Weights of a small transformer language model.
Size: width 96, vocabulary 2048, 1.13M parameters.
Training: a variant of Adam for these matrices, 84M tokens, 4710 steps.
Each number is 128 + 32 x the weight over the matrix's rms, rounded and kept within 0 to 255. Layers, rows and columns count from 0.

# layer 3 attention value, 96x96, rms 0.0707, rows 65-95, columns 0-95
[[ 87 150 135  93 170 147 142  86 117 178 159 155 173 129 137 130 123 174 165  81 174 145  94 143 121  75  67 103 104 128 125 106 118 123 153 148 122 101 121 113 115 166 136 130 126 141 104 167 137 154 154 128 143 113 128 186 113 112  96 144 109 161 148  63  71 109 106 174 152  81  86 121 161  99  88 112 133 109 100 193 153 122 190 102 122 117 153 133 115 131 136 138  94 127 153  97]
 [107 125 149 168 138 149 113 113 163 112 134 143  80 117 148  94 140 150 142 143 125 119  93 119 196 126 133  61 149 121 126 110 121 152 145 172 185 154 111 161 157 139 102 113 139 109  80 156 114 132 123 156 119 121 124 119 158 125 121 108 136 154 117  87 168 147 143  89 139 150 128 107 141 126 129 115 144 148  95 156 132 173 172 125 101 125 182 161  72 106 124 125 115 112 129 112]
 [ 91 109 147 173 137  65 121 163 142 127 130  99  98 135 132 132 103 106 132 125 149 153  47 169 114 105 114 111 161 100 133  84 171  99  83 103 184 115 151 178 113 149  97  85  82 157 151 138  99 152 116 175 119  91 104 159 150 141 119 126 116 104 148 136 156 114 134  79 109 137 123 121 164 112  94 141 104  78 140 126 146 143 125 140 116 122 130 146 135 132 171 143  75  94 120 127]
 [ 88 150 139 101 128 159  68 135 127 153 187 127 151 105 112 124 138 132 119 112 160 143 149 137  95 133 127 161 110 160 116 133 122 138 115 135 126 122 128 124 150 119 140 121  82 119 163 115 130  94 115 112 129 138 114 144 116 134 136 115 151 130 115  78 119 123 159  89 160 111  88 148 148 138 181 104 165 165  96 162 142 119  79 147  98 126 109 112 134 136 142  99  99 135 134 116]
 [127 135 136 145 181 138 118 144 121 123 104 149 145 119 147 131 147 160 125 133 113  87 122 129 144  56 152 142 138 180 137 158 119 143 112 132 144 116 109 164 133 123 143 105 143 147 113 161  61 132 100 180  81 166 181 123 164 182 123 123 109 143 106 121 152 187 129 133 153 185 143 160 159 129 121  97 173 128 154 151  62 143 143 119 161 143 131  94 120  77 157 131 120 146 119 136]
 [134 164 172  99 109  86 103  98 121 104 167 158 108 143 113 113 189 106 125  97 102 119 129 125 110  90 129 145 145 151 122 141 111 102  98 130 129 164  93 101 108  96 120 106 127 122 148 169 130 108 163 166 103 101 112 117 130 105 128 111 106 115 124  60 112 107 141 116 153 111 135 134 149 100 103  95  96 120 141  73 150 100  91 134 150 176 113 157 142  98 132  82 116 127 198  96]
 [167 119 158 138 126 153 101  71 164  86 114 147 131 145  92 150 134 165 166 165 133  73 131  97 115 126 184 150  79 181 144 124 135  91  79 166  99 193 104 157 133 132 112 124 138 159 147 136 137 119  88 162 123  96 153 134 124  90 108 131 124  92 113 208 104  80 111 146  95 166  96 137 125 103  73 144 108 122 129 118 127 129 136 100 143 104 153 159 153 118  99 122 155 194 148  96]
 [155 131 148 125 158 164 186 144 113 147 175  56 104 117 115 103 132 167  94 146 131 187  94 155 133 111 137  91 155 119 142 138 142 120 121 151 158  77  99 123 107  99 108 118 136 123 141 181 162 133 157  53 159 147 120  97 137 131 122 145  99 105 129 125  92 155  97 145 122 121  96 126 132 127 206 147 143 111 114 180 121 122 160 117 120 122 143 143 105 190 107 152 103 145 171 147]
 [157 120 111  90 145 153 151 102 116 122 138 113 169 122 132 168 143 115 132 118 113  92  95 113 152 167 151 120 131 168 104 131 145 155 150  94  91  83 152 107 139 147 135 103 170 139 121 142 112 180  93  78 191 123 111  98 133 145 131 145 131 137 148 118 162 133 103 119  93 103  90 119 147 125 106 168 171 139 142 181 115 119 100 132 174 119  80 102 115 114 153  96 170  96 138 106]
 [142 105 152 141 132 133 121 108 110 111 141 135 122 148 170 133  87 115  95 133 121 164 145 140 144 137 100  63 127 134 130 145  93 119 114 130  93 167 120 158  68 158 168 157 139  87  64 149 108 136 137  75 119  98  84 107 143 144 136 154  97 138 126 108 157 111 135 106 162 148 114 127 160 134 191 145 152 104 124 121 119  99 134  90 143  94 165 107 132 101  84 125 100  99 131 134]
 [164 155 112  68  97 104 146 118 118 168 183 131  67 123  90 128 133  98 175 141 158 142 145 110 108 111  96 155 138 172 128 140 107  70 122 171 148 119 154  87 125  70 141 171 142 137 107 152 127 144 103 156  80 140  95  76 109 123 101 127 146 148 132 123 102 105 105 128 134 106 109  71 156  59 170 109 150 118 126 113 123  99 144 102 136 112 156 101 168 137 153  98  90 125 127 120]
 [ 95 130 136 107 127 192  77  80 135  95 119  80 170 121 117 114  90  49 147 132 154 154  81 118 143 160 150 141 145 145 146  75 134 125 156 125 136 128 156  91 141 108 131  94 172 138 107 109 143 147  95 117 116 154 148 131 137 113 125 143 167 104 101 135 130 159 133 139 127 145 136 160 108 115 138  81 198 153 131 115 106 128 115 137  94 109 107 192 140 107 102 156 177 146 123 118]
 [110 126 105 110 102  61 144  83 139 147 157 133 176 150 131 189 117 127 138 141 143 116 134 123 104 136 152 135 137 105 136  65 158 132  93 153 109 108 145 129  99  98 113 152 198 115 132 107 157 107 110 108 122 136 141 125 143 100  99  89 132 138 161 163 127  81 150 133 115  90 105 121 144 138 187 129 141 144  97 137 159 122 185 119 139 151 124 155 104  83 107  77 137 172 175 132]
 [141  89 147 121 115 145 196 127 112 123  72 113 128 186 143 128 154 116  86 161 154 112  92 111 146 133 144 162 128 156 156 185 146  98 139  86 140 121 116 132 137 137 135 114 113 110 142 178  79 157 139 131 136 135 157 121 197 104 125 128  86 168 117 124 143 130  93 166  85 113 113 125 137 114 109 143  95 119 151 139  92 128 118 139 135 122 158 141  92 144  98 105 164 117 134 165]
 [112 140 112 137 114 136 113  90 114 139 183 131 134 125 135 163 117 147 122 135 127 155 175 111 143 106 143 164 128 157 118  82 140 168  96  74 133 118  85 114 103 143 123  84  71 157  99 135 121 102  89 187 118 120 180 157  43 127 126 114 145 165 135 111 140 150 112 130 163 129  82 132 152 109 148 143 193 166 152  79 124 162 100 102  99  97 127 113 164 118 177 137 114 131 128 102]
 [162 153 131 130 149 173 129 157 130 120 118 163  86 163 121 204 186 131 100 165 137  90  72  80 160  76 129  97 123  91  97 117 127 140 103 140  99 100 147 146 163 166 157 130 147 129 143 135 141 131  89 107 142  96 114 115 145 119 142  61  84 172 156 114 106 102 134 188 128 109 153 155 160 160  91 142 110 110 102 138 132 191  82 113 162  94 133 180 142 125 125 119 120 129 117 140]
 [154 107 121 155 133 145 134 198 153 117  87 119 171  82 109 133  94 120 123 112 108 189  93 160 154 137 183 165 147 165 153  90  99 136 151 122 143  85 177 133 122  81 162  75 135 153 132 124 173 113  99 161 115 119 148 123 161 144 118 124 129 105 126 161 172 112  83 129 155 144 149 141 106 123 137 172 191 108 148 130 123 138  95 115 150 149 148 142 115 165 117  80 116 147 109 137]
 [106 152  74  93  93 138 168 142 183 131 104 143 172 118 102 147 117 102  59 123  62 167 101 193 141 155 114  75 141 161 120 117 122 118 129 120 141  96 113 134 140 176 148 132  94 135 142  95 149 148  88 116  88 157  93 139 116 124 138 133 150  93 118  96 115 129 128  76 156 156 129 124  91 149  98 165 117 128 136 135 132 130 140 124 141 185 159 101 151 103 124 161 186 184 130 114]
 [ 71 132  91 149 125 138 156 112 110 143 109 138 120  84 111 101 113 139  83 119 184 141 119 101 147 155 146 100 140  82 115 122 158 159 144 177 107 136 132 120 125 104  96 133 106 119 154  94  89 167  94 137 133 135 135 116 128  81 125 116 106  93 104 147 135 133 139 120 112 119 125 101  97 139 106 141  83 161 108 157 111  96 112 159 110 145 129 206 134 102 109 134 202 118 103 125]
 [120 130 109 115 174  92  83  58 133 140 159 135 115 142 175 112 156  99 159 113 110 144 216  85 141 131 137 192 116  98 124 111 101 126 136 149 125 102 157 135 109 149 115 129 183 183 129 142 138 135 119  84 145 105  87 124  93 175 113 149 144 180 115  80 155 122 166 151  75 146 160 145 167 152 149 109 171 160 121 147 137 139 175 164 141 153  99 106 137 104 131 101 120 118  86 103]
 [116 113 170 115  92 145 148 130 154  91 159 156 176 109 146 142 135  90 152 119 114 117 147 119 112 185 137 111 111 127 139 141 123 160 152 106  92 164 100  58 156 146 143  95 126 128 128  73 173 123 121 106 152 117 202 101 116 107 122  97 154 103  98 108 145 148 151 123 142 134 128 142 127 157 131 115 102  89 101 149  90 139 116 156 109 103  74 128 124 107  61 105 153 169 117 131]
 [125 129 162 176 107  91 127 139 124 121 175 113 152 113 121 132 118 126 166 128 141 114 119 158 107 130 109 171 153  83 130  95 133 127 151 123 159 142 147 142 128 151 102 138  88 146  77 158 117 167 118 138 149 128 107 147  95 133 131  94 125 138 139  85 159 100 146 128 118  74 127 125 120 173 139 156 122  96 150 126 159 135 124  91 119 111 114 134 132 161 156  86 103 121 172 118]
 [112 126  98 173  90  96  99 107 135 115 133 111  86 123 143 112 108  93 154 144  75 157 130 175 122 146 136 184 107 170 124  97 151  85 127 121 187 161 116 163 105 103 105 162 121 126 159  86 165 146 119 139  88 120 120 153  93 163 161 145 167  99 129 154 193 164 142  61  58 178 156 125 116 199  60 143  92 104 134 122 133 121 125 138 104 103 122 160 169 178 156 109 158  80  81 143]
 [173 137 110 140 139  93 193  88 130 115 179 158 143 151 122 143 152 122 187 140 166 121 133 163 100  72  74 184  83  99 137 115 113 127 155 168 158 177 117 116 116 164 113 138 125 144 108 192 111 102  84 132 105 116 132 141 133 133 125 140 119 117 118  87 121 119 118 146 149 161 119 101 161 135 100  93  76 150 123 179 152 142 108 138 105 136 190 159 146  87 118 136  83 133 121 111]
 [158 155 120 105 139  99 146 129 146 101 106 126 144 105 106 165 119 112 162 164  72 141 101  81 184 101 109 124  98 140 152 100 150 134 150 127 102 148 116 112 133  95 161  78 204 164 111 157 107  66  88 164  80 151 165 121 177 126 119 165 125 163 109 104 141 151 142 179 111 106 122 149 140 130 147 130 188 157 148 161  96 165 121  97 153 168 200 135 130 114  99  68  74 150 142 120]
 [136 127 125 131 109 103 164 144 132 111 123 107  98  91 129 100 134 156 167 162 115  96 134 124  79 139 139 148 136 114 105 115 147 103 112 156 165  89 127 172 136 145 173 141 170 133  52 136 120 165 114 134  52 117 178 124 229  94 142  81 110 102 145 147 151 127 115 136 168 169 142 113 154 109  92 152 174 117 145 108 128 121 142 136 129 141 174 201  98  70 115 166  94 116 119 146]
 [116  96  96  80 120 151 141 130 152 118 104  99 138 108 105 102 129 131 161 131 119 152 161 185 110 214  64  98 141 122 119 133 114 119 131 118 140  94  84 181 123 122 113 131 109 131 136 114 127 142 132 115 138  77  62 121 132 113 128 134  93 113 129  99 122 133 116  98 134 143 110 153 152 108 194 143  93 109 170 121 122 120 150 141 101 148 139  96 119 147 153 192 118  96 113 142]
 [ 94 119 144 178 164 123 145 197 129 124  58 159 100 120 139 137 103 141  75 158  96  81 117 149 155 168  73 119 145 155 141 118 182  82 161 143 127 152 144 119 117 169 114 145 152 117  97 146 135 115 154 103  37 105 144 118 138 183 127 136 141 142 128 114 126 165 123 128  94 149 163 109 124 107 110 161 143 119 167 133 137 123 140 123  89 107  98 212 156 121 141 184 115 130 130 123]
 [109 156 109  97 124 140 154 174  62 133 120 145 127 133 115 161 146 167  82 168  77 127 148 134 105 236  86  68 102 147 126 159 109  91 126  90 108  76 119 132 111 121 101 151 182 129 116 172 123  82 133  66  94 121 154 124 157 109 118 130 127 124 165  39 145 131 140 106 152 149 135 178 153 131 123 125 148 135 111 122 120 172 135 146 119 109 149 124  49  70 127 121 142 135 116 106]
 [ 89 114  92 155 103 144  89 170  96 159 168 129 118 173 132 132 118 141 115 117 172 202  77 141 161 142 130  94 137 139 139 110 148 103 107 174 136 150 157 126 142 117 121 123 141 144 132 105 116 127 150  91 162 111 168  62 177 127 151 126 151 123 111 130  96 131 164 151 175  98 107  96 111 164 151 130 128 160 142 111 165 125 102 139 116 113  70 188 124 162 103 119 138 129 153 158]
 [117 145  68 122  91 157  70  96 134 100 117 114 122 137 123 105 149 123 120 131 102  97 116  96 145 238 144 118 111 154 123 149 138 164  94 104  97  93 114 158 167 165 139 102 170 119 167 111 164 143 170 131 160 155 106 130  79 159 123 123 103 144 154  90 134 113 133 130 160 106 108 158 105 184 181 131 143 160  72 134 164 109 128 138 150 141 155  52 113 134 116 150 127 156  71 111]]
# layer 3 attention output (transposed), 96x96, rms 0.0698, rows 65-95, columns 0-95
[[139  84 151 161  95  78 128 126 144  82 127 190 120 102 107 116  95 167 143 128 122 120 133 170  66 153 152 118 134 119 166  89 110 128 174 116 114 124  75 134 168 164 130 122 132 164 194 161 157 184 146  97 102 113 136 104 108 158 153 110 119 122 143  79 106 109 107 114 120  66  74 107 185  84 156  96 125 135 130 101 164 125  97 155 148 111 116 186 180 130 101 166 140  93 132 150]
 [133  48 134 159 112 110 161 135 109 119 139 110 145 125 124 173 126  89 134 122 122 125 130 155 105 128 106 116  88 117 142  89 124 173  87 149  93 143 123 166 141 146 123  73 133 155  67 136 148 138 189 124 107 117 126 163 147 122 149 164 109 102 143 104  84 160 132  49 166  96 139 125 148  84 148 111  98 123 129 150 100 124 161 109 104 136 164 119 127 123 134 128 161 149 109 113]
 [182  73 114 180  94 147  99 167 116 155 160 104 141  99 144 156 134  90 140 139 123 109 113  82 143 209 101  97 105 116 166 138  97  84 125 163 117 116 158 111 149 131 113 136 130 159 117 120 138 107 178 161 106 113 107 109 132 125 102 146  98  90 145  80  89 146 185  70 100 102 122 128 189 133 144 102 111 112 132  93 127 171 146 180 149 113 146 127 114 100 136  90 130 133 162  88]
 [ 94 112 149 113 132 135 101  97  87 149 135 189 156 125 130  74  99 153 112 123  95 109 164 178 106 124 116 137  80 112 156 124  66 124 104 137 160 115 134 107  88 149 113 166 167 137 108 103 140 105  93 119 153 110 107  78 124 135 158 145 146 153 124 140 113 107 102  97 123 130 106 164 181 143 162  98 138 160 128 144 102 111 142 112 151 130 125 136 119 119 104 132 103 117 154 100]
 [120  91 116 184 120 102 147 135 150 168 153 117 145 128 142 108 157 179 135 145 134  87  85 112 111 118 154  85  82 133  91 154 126 195 156 141 146 103 115 167 119 147 132 116 154 115 120 113 136 177 168 151  99 102 159  77 155 196 111 133 136 103 145 144  86 115 131  94 136  97 143 143 104 131 121  69 146 121 138 150  93  87 160 144 147  53 173 106 127  88 132 152 104 175  97 102]
 [139 144 133 115 138 116 122 113 105 109 112 130 121 116  98 113 129 144 130 138 124 141 155 167  67 125 136 103 131 100 144 102 129 106 180 102 160 145 205 140 162 136  81 139 117 144 114 103  86 107 116 153 116  70 124 121 172  73  93 135 119 149 193 147 141 156 102  93  89 112 136 152 130 119 120  64 111 141 106 136 131  86 172 139 156  76 109 128 147  76 127  89 160 187 153 111]
 [156 158 144  91 115 108 160  97 147  99 170 169 108 116 115 106 165 131 141 159 170  96 148 147 152 141 123  78 134  93  69 119 173  85 135  79 119 136 160 111 166 115 154 165 118 138 133 148  99 126 163 123 136  90 190  84 126 161  98  90 153 143 117 173 112 164 125 115 139 126 174 118 124 171 109 167 127 115 103  92 161 130 147 145 164 123 102  85 194  91 131 115 179 130  50 191]
 [122 120 121 165 158 135 139 192 101 155 146 114  98 120 107  73  94 165 118 167 145 154 132 111 110 106 144 125 147  98 119  85 120 147  82 111 126 113 130 116 144 107 115 128 170 137  99 139 157 118 145  98 164 122 134 111 165 146 128  96 108 131  73  86  93  80 145  66 120 117 114  51 160  45 148 113 154 100 108 133 154 151 102 119 137 111 175 131 139 181 149 110  79 146 106  81]
 [ 91 147 143 153  99 146 135 120  96 154 141  83 121 171 196 134 150 167 120 125 159 135  89 108 152 123 153 143 170 140 112 122 137 172 140  89 119 160 137 111 152 142 158 148 128 125  99 130 104 152 150 110 127 124 119 106 113 129 166 129 131 114 146 123 126  67 111 149 108 112  96 102  71 171 178 131 124 136  89 138 156 179  83 128 124 129 107 183 105 126 174 184 102 137 128 132]
 [126  89 117 102 105 118 126 168  93 141 135  79 126 188 159  91 107 118  99  78 126 145 177 118 100 119 133 167 216 168 186  87 167 132 131 121 103 127 113 149 128 100 139 157 114  67 117 146 187 141 124 128  97 137 150 160 121 139  97 128 122 142 159 142 127 116  95 101 172 158 138  94 138 127  91 156  96 136 148  97 109 156 128 120 100 150 135 132 166 131 140 156 126 130 148  81]
 [ 99 147 108 152 137 114 119 122 132 123 148 128  95 128 160  78  47 202 111 142 128 144 146 106 135 110 154 139 199 103 205 128 157  87 184 133 146 101 124 186 127 142 142 157 127 135 131 135  99 155  88 132 140 118 143 115 180 126 130 184 146 137  97 140 156 115 117 105 110  76 151 148  90  86 173 129 167 160 141 156 131 115 130 160 136  74 103 158 194  98 102 100 135 123  88 180]
 [114 136 140 173 145 157 133 138 143 127 128 115 120  69 112 158 133 132 128 139 130 114 127 167 151 144  98 158  87 143 152 103 128  95 128  64 122 151 142 103 104 122 122 106  67 154 100 159 118 101 146 159 129 146 150 129 133  66 178 135 153 139 103 137 120 102 104 159 127 149 139 144 130 186 162  95 134 119 194 137  83 109 152 183 113 125 163  99  92 124 171 133  83 120 101 133]
 [152 138 154 141 128 109  56 108 170 111  72 169 132 144 106 158 180 154 173 161 124 144 194 116 155 148 173 141 143  76 133 154 147 103 114 114 125 135 143 115 146 120 147  89  79 155 103 183 133 134 109 132 185 144 137 116 149 138 189 140 148 218 128 144 112 138 113 106 127  95 117 102 155 115 121 160 146 142  73  87 136 137 107 140 104  94 116 139 151 107 102 161 128 131 108 140]
 [117  91 144 147 131 124 176 125  80 132 189 130 101 208  79 174 131  59 132 147 166 137  85  74 169 136  99 131 103 140  72 130 118 154 137  93 128 112 152 129 144 106 122  89 152 117 121 114 158 174 146 127  87 109 164 100 123 111 111  92  51 103  98 152 160 106 135 147  94  87 101  75  97 131 110 148 132 108 101 158 140 103 187 144 134 105 145 109 138 144 153 115 121 118 121 112]
 [ 95 152  84 149 105  88 133 118 128 146 168 141 115 109 153 116 150 186 167 137 129 137  96 108 121 187 136 121 114 111 165  98 168 133 143 110 159 133 160 119 127 193 148 122 179 147 104 105 116 120  74 119 110 101 128  44 107 181 129 103 164 135 128 140  98 149 117 102 163  93 128 141 172 154 169  57 140 155 155 109 105 124 151 154 123 123 159 140 139  77 106 135 144 117 116 124]
 [101 128 184 126 125 181 121 121  95 100 157 126 167 130 121 112 129 102 122 140 103 118 132  84  86 136 166 112 121 146 136 156 151 209 128  60 141 138 120 163 161 118 146 117  87 160 150  89  89 118 163  80 108 119 109  69  87 102 112 143  87 113 142 112 122 149  98 107 140 105 114 111 172 108  83 153 142 138 115  90 154 159 132  81 118 132 103  66  82 136 138 130 218 136 116 119]
 [118 131  89 169 158 144 158 169 100 176 122 103 125  57 135 151 131 145 131 176 109 131 116  67 157  91 123 107 114 118 109 139 137 120 120  88 123 152 173 107 128 210 144 140 144 147 134 149 153 158 145 111 112 146 140  52 173 150 102 116 175  96 110  85  92 100 162 110  57 140 145 150  87 164 106 133 150 104 163 118  85 124 123 151  90 111 155 101 110 133 184 139 116 129  89 120]
 [ 82 155  71  83 147  93  66 136 112  99 131 126 147  84 126 119 175 104  83 151 116 117 143 166 132  80 159 108 132 143 114 157 141 123 190 159 100 107 148  96 121 136 135 112 113 104  85 154 114 163 118 124 141 155  98 145  84  76 125 125 143  79 191  75 137 141 172 152 143 158 134 173 114 125 160 140 120 119 153  88 132 151  85 120  92 144 135 118 169 148 114 147  61 117 139 114]
 [136 140  98 118 146 143 136  96 166  93 168 133 161 120 109 173 128  83 140  93 125 134 114 157 145 162 123 122 127 133  55 146  83  91 109 159 113 140 135  99 114 128 134 124  89 128 137 135  94 138 154 118 176 174 114 134  96  36 143 141 122 131  98 140 190 144 147 144 175 118 117 121 148 125 129 123 127 132  54 116 110 111  98  70 120 155 159 105 137 127 118 164 100 116 123 143]
 [111 115 106 151  96 147 117  91 150 149  91 120 157 124 174 152 121 141 173 133 152 125 155  99  69 126 145 197 174 117 200 163 131 133 127 130 112 115  82 163 149  77 172 122 121 108 154 152 129 146 140 133 131  93 134 181 115 180 194 148  99 186 105 174 121 146  88 137 153 156 162 198  93 160 131  82  96 103 149 155 155 129  78 150 122 178 108 154  92 111 125 179 113  99 150 104]
 [110 133 134  75 133 166 116  86  97 111 119 121 129 135 144 147 105  87 155 103 164 104 163 194 177  89  94 174  68 151  53 158 154 113 110 126 144 179 117  97 118 158 121  95 113 149 104 132 129 105 124  99 146 116 148 158 102  81 148 103 137 172 139  83 157  89  67 169 170 188 146 131 144 170 130 146 119 132 149 127 119 129 145 131 133 123  95 101 130 180 160 151 150 124 147 119]
 [179 121 127 156 101 122 121 146  95 115 126 128 145 112 123 128 124 169 113  82 120 134 118 117 128 134 151 125 151 131 171 144 141 135 129  82 177 166 125 123 174 174 166  71 145 173 105 113 151  96 157 127 150 118  59 155 138 123 107 138 150 136 120 129 127  93 176 114  88 102 127 120 162 162 134 112 149 124 116 131 150  90 131 152 147 155 138 172 104 131 146  80 148 127 166 103]
 [182 124 116  67 121 100 149 105 124 140 132 104 156 113 150 148 135 108 106 161 178 118  91  76 129 152 113 163 113 137 160 158 148 116 118 154  79 122 108  84 155 106 168 174 102 133 146  96 144 102  87 139 131  98  85 174 106 152 131 193 173 140 105 169 111 182 190 106 129 187 159 144 145 195 172 148 125 105 180 135 100 165  86 145 148 176 105 117 106 168  81  53  69 136 149  93]
 [117  88 153  69 127  90 164 123 151 106 143 143 132  91 155 115 136 119  84 133 183 115 142 119  75 182 154 146 155 126 152 127 171 114 136 113 129  50 126  89 159 137 144 127 142 157 163 126 141 123 185  88 112 104 131  72 146 174 128 138 101 102 122 156 127 141 102 127 114  63 113 201 119  81 152  82 139 171 143 117 136  89 109 141 143 142  71 137 158 118  91 125 153 148 138 151]
 [ 72 111 118 132 123 123 134 135 117 172  99 111 125 112 139 129 175 122 124 182 132 122 144 101 130 148 159  94 142 101 144  90 121 124 169  69 148 122 108 164 102 195 157  82 136 143 188 137  98 121 171  78  59 110 128  50 188 174 181 112 126 137 138 153 126  96 117 101 131  87 138 119 134 142 130  92 133 121 159 126  96  92 126 165  32 112 139  78 148  97 151 150 115 181  70 148]
 [149  83 189 125 136 132 116 188 127 112 125  80 148 126 116 147 135 146  97 135 135 106 108  61 115 170 133  77 130  71 129 159 210 166 143 122 102 104 152 129 114 140 156 121 106 186  99 132 183 114 130 145 122 159 171  72 189 106  73 153 113 144 152 117  85 114 157 113 161 109 115 171 117  96 161 107 133 105 139 150 119  78 107 110 160  92 133 135 143  76 128 139 140 156  88 129]
 [143 138 109 120 134 142 117 189 125 133 130 116 126 137 117 123 154 116 125  80  84 102 156 116 146 131 126 148 155 144 141 126 111 129 151 166  86  95 159 106 107 130 159 128 118  87 110 166 161  97 129  86  98 127 141 152 119 117 106 126 130 128 114  98 178 130 142 111 123 171 142 168  93  97 158 115  80 135 144 119 199 149  87 130 200 155 142 154 171 103 151 112  86  83 169 137]
 [106  94 172 142 148 130 131 121 147 153 129 137 131 132 197 125 129 103  77 112 144 134 125 113 129 130 144  86 151 175 177 123 194 124 168 154 151 130  94 165 109 145  47 111 131 117 150 122 151 109 156 131  90 132 154 147 147 135 177 125 159 114 129 144 157 163 232 124 148 155  99  67 104 101 107 134  92  77 156 114 126 177 123 175 161 155 179 162 126 116 122 130 124 100 106 152]
 [130 142 180  79 184 166  75  88  97 114 122 136 127 165  98 112 198 158  49  97 115 153 150 125  92  86 152 128 101 112 173 134 159  91 151 171 108 114  76 126 124 142  95 125 137 124 115 144 135 108  85  89  75  95 190 174 148 159 197 140 111 138 134  55 151 134 136 148 160 129 110 131 121 111 125 160  86 113 101 133 146 117  76 106 130  87 159 139 147 140 123 147 130 128 129  65]
 [144 108 157 119 128 143 150 201 116 121 150 150 127  92 118 153  96 119 117  80 137 157 168 142 182 114 141 126 124 139 191 115 116 165  66 107 182 133 141 152 113 132 131 153 136 132 140 126  94 141 138 107 158 163 145 114 176  71 168 127 111 123 117 140 133 142 150 105 100 153  92  97 203 108 155 108 101 121  82  91 104 165 170 124  95 132 112  77  61 141 151 126  96 130 119 109]
 [132 128 133  78  92 179  97 122  57  84 121 161 141 119 116 115 154 134 179 121 107 117 157 170 159  88 159 192 100 115  83 114  61 121 160 145  70 138 111 133 160 145 133 138 139 113 111 171 139 120  66  97 144 130 115 157  74 152 208 107 115 118 136 161  91 211  85 164 136 142 144 136 116 116 128 162 148 114 150 158 154 147 120  94 129 170 153 115  68 149 138 131 104 131 107  99]]
# layer 3 MLP gate, 192x96, rms 0.0872, rows 0-3, columns 0-95
[[129 170  92 104 122 176  74 137 120 139  74 147  81 197 216  96 118 146 132  96 120 145  87  40 108 140 136 170 120 151 171 132 137 115 104 162  85 109 109 123 223 157 145  85 124 139 160 106 146 185 122 123 130  51 159 151 150 112 174  87 209  95 122 140  82 121 150 127 114 187 129 161  89 129  68 178 116  89  41 156 105 137 104 160  93  73 155 162 149 175  74 178 144 122 124  80]
 [157 137 128 123 113 105 125 106 118 117 131  97 129 155 124 182  73 159  98 116  88 131 189 134 140 127  84 116 159 141  78  87 172 106 161 183  93 130  97 126 106 131 129 109  96  82 103 109 132 130 159 131 118 154 153 117 144 108 125 101 137 104 126 149 150 147 116 141 170 166 134 155 140 154 128 129 127 125 158 209 174 101 121 132  91  74 129 101 146 168 165 109 141 173  52 137]
 [108 102 127 127 122 158 134 136 116 179 126 159 103 102 132 114 125  96 133 116 127 101 137 163 134 126 137 100 119 109 121 172 108  84 149 102 127 129 148 107  95 146 130 121 126 104 162 125 141 173 144  95 115 148 120 137  99 122 124 138  93 139 154 113 120 122 147 129 140 102 105  77 159 122 158 117 150 137 174 131 120 126 130  70  76 166  96  59 154  88 142 112 131 143 116 105]
 [106 159 180 163 111  99 125 136 140 108 155 156 126 114 104 135 124 127 122  54 137 152 125 155 131 143 112  95 129 145 161 102 121 147 117 110 164 149 127 156  88  77 105 125 156 104 134 123 142 113 114 135 121  97 116 151  93 121 111  72 181 129 128 120 188 134  78 132 138 107 143 153 112 162 131 107 119  71 109 169 119 121 152  78 176 115 117 180 126 121 129 125  80 135 101 127]]
# layer 3 MLP up, 192x96, rms 0.0789, rows 0-2, columns 0-95
[[138 173 113 154 123 143  95 120  90 180 124 151 105 152 160 156 134 163 106 128  93 149 144 159 115 101 165 130  89  69  96 124 125 140 158 125 113 113  93 110 125 126 144 146 139 132  97 170 137 115  96  92 156 121 151 148 167 140 120 173 181 159 177 255 109 132  92 122  98 152 153 168  98  73  76 141 130 119 116 143 162  83 163 159 148 101 130 109 171  97 127 100 133 115 143 127]
 [103 181 174 138 151 123 133  83 180  86 107 137 168 170 140 180 110  99  94  99 106 142 118 106 114  90 117 133 163 121 115 160 123 116 111  90 127 169 153 182 121  84 117 145 162 130 151 109 178 153 101 140 161 172 181 170 162  83 129  97 101 138 139 111 136 152 106  75 203 150 104 133 147 134 153  93 141 112 165 126 102  99 199  82 150  45 100 114 125 165  74 112 152  88 107 110]
 [111 185 155 153 103 147  89 145 146 101 123 118 117 121 182  83 141 103 155 131  97  85 146 144 165 111 110 105  95 123 157 153 146 121 134 105 131 144 116 108 191 171 140  80 105 147 130 128 102  95 116 101 168 131 151 166 135  66  96 115 176 134 101 163 146  91 153 208 126 149 138 159 138 155 117 122 114 102  83 134 108 131 130 177 115 116 153 222 120 108  69 100 124 127 155  74]]
# layer 3 MLP down (transposed), 192x96, rms 0.0753, rows 0-2, columns 0-95
[[135 111 140 132 132 120 153 139 189 108  98  68 106 116 138 120 129  76 135 158 152 104 129 113 116 101 133 133 182  86 137 117 176 103 117 151 183 152 191  91 166 135 101  99 122 135 138 148 145 106 117  91 138 129 124 185 146  47 106 126 105 175 115  81 171 134 106 158 119 124 138  52 197 170 124 130 128 202  99 126 100 154 163 150 118 131 103 137 179 188 105 112 107  48 119 110]
 [121 152 146 106 160  82 178  78 176  57 115 110 138 144 175 142 120 119 135 146 116 150 107 100 102  83  99 169 120 142 204 111 207 136  81 139 170  88 175 148 131 121 131 142 145 122 170 164 105 143 120 130 190 163 107 141 141  64 193 147 130 181 158 133 140 137  94 133 129 164 115  94 143 148 124 123 138 172 129  95 133 148 117 116  97  87  88 100  88  96 106 131 146  82 120  40]
 [104 101 141 118 120 120 112 129  62 102 151 155  95 139  51 140 117 132  82 172 103 165 113 150 147 149 155  93 152  70 106 130  85 138 177 144 117 124  99 158 109 127 140 193 116 122  52 123 152 132 168 149 130 137 150 137 105 211 127 140 152 113 136 102  61 104 144 101 124 130  90 101  95 108 181  74 132 114 138 145 112  98 154  88 133 142 115 140 159 142 140 182 156 119 117 185]]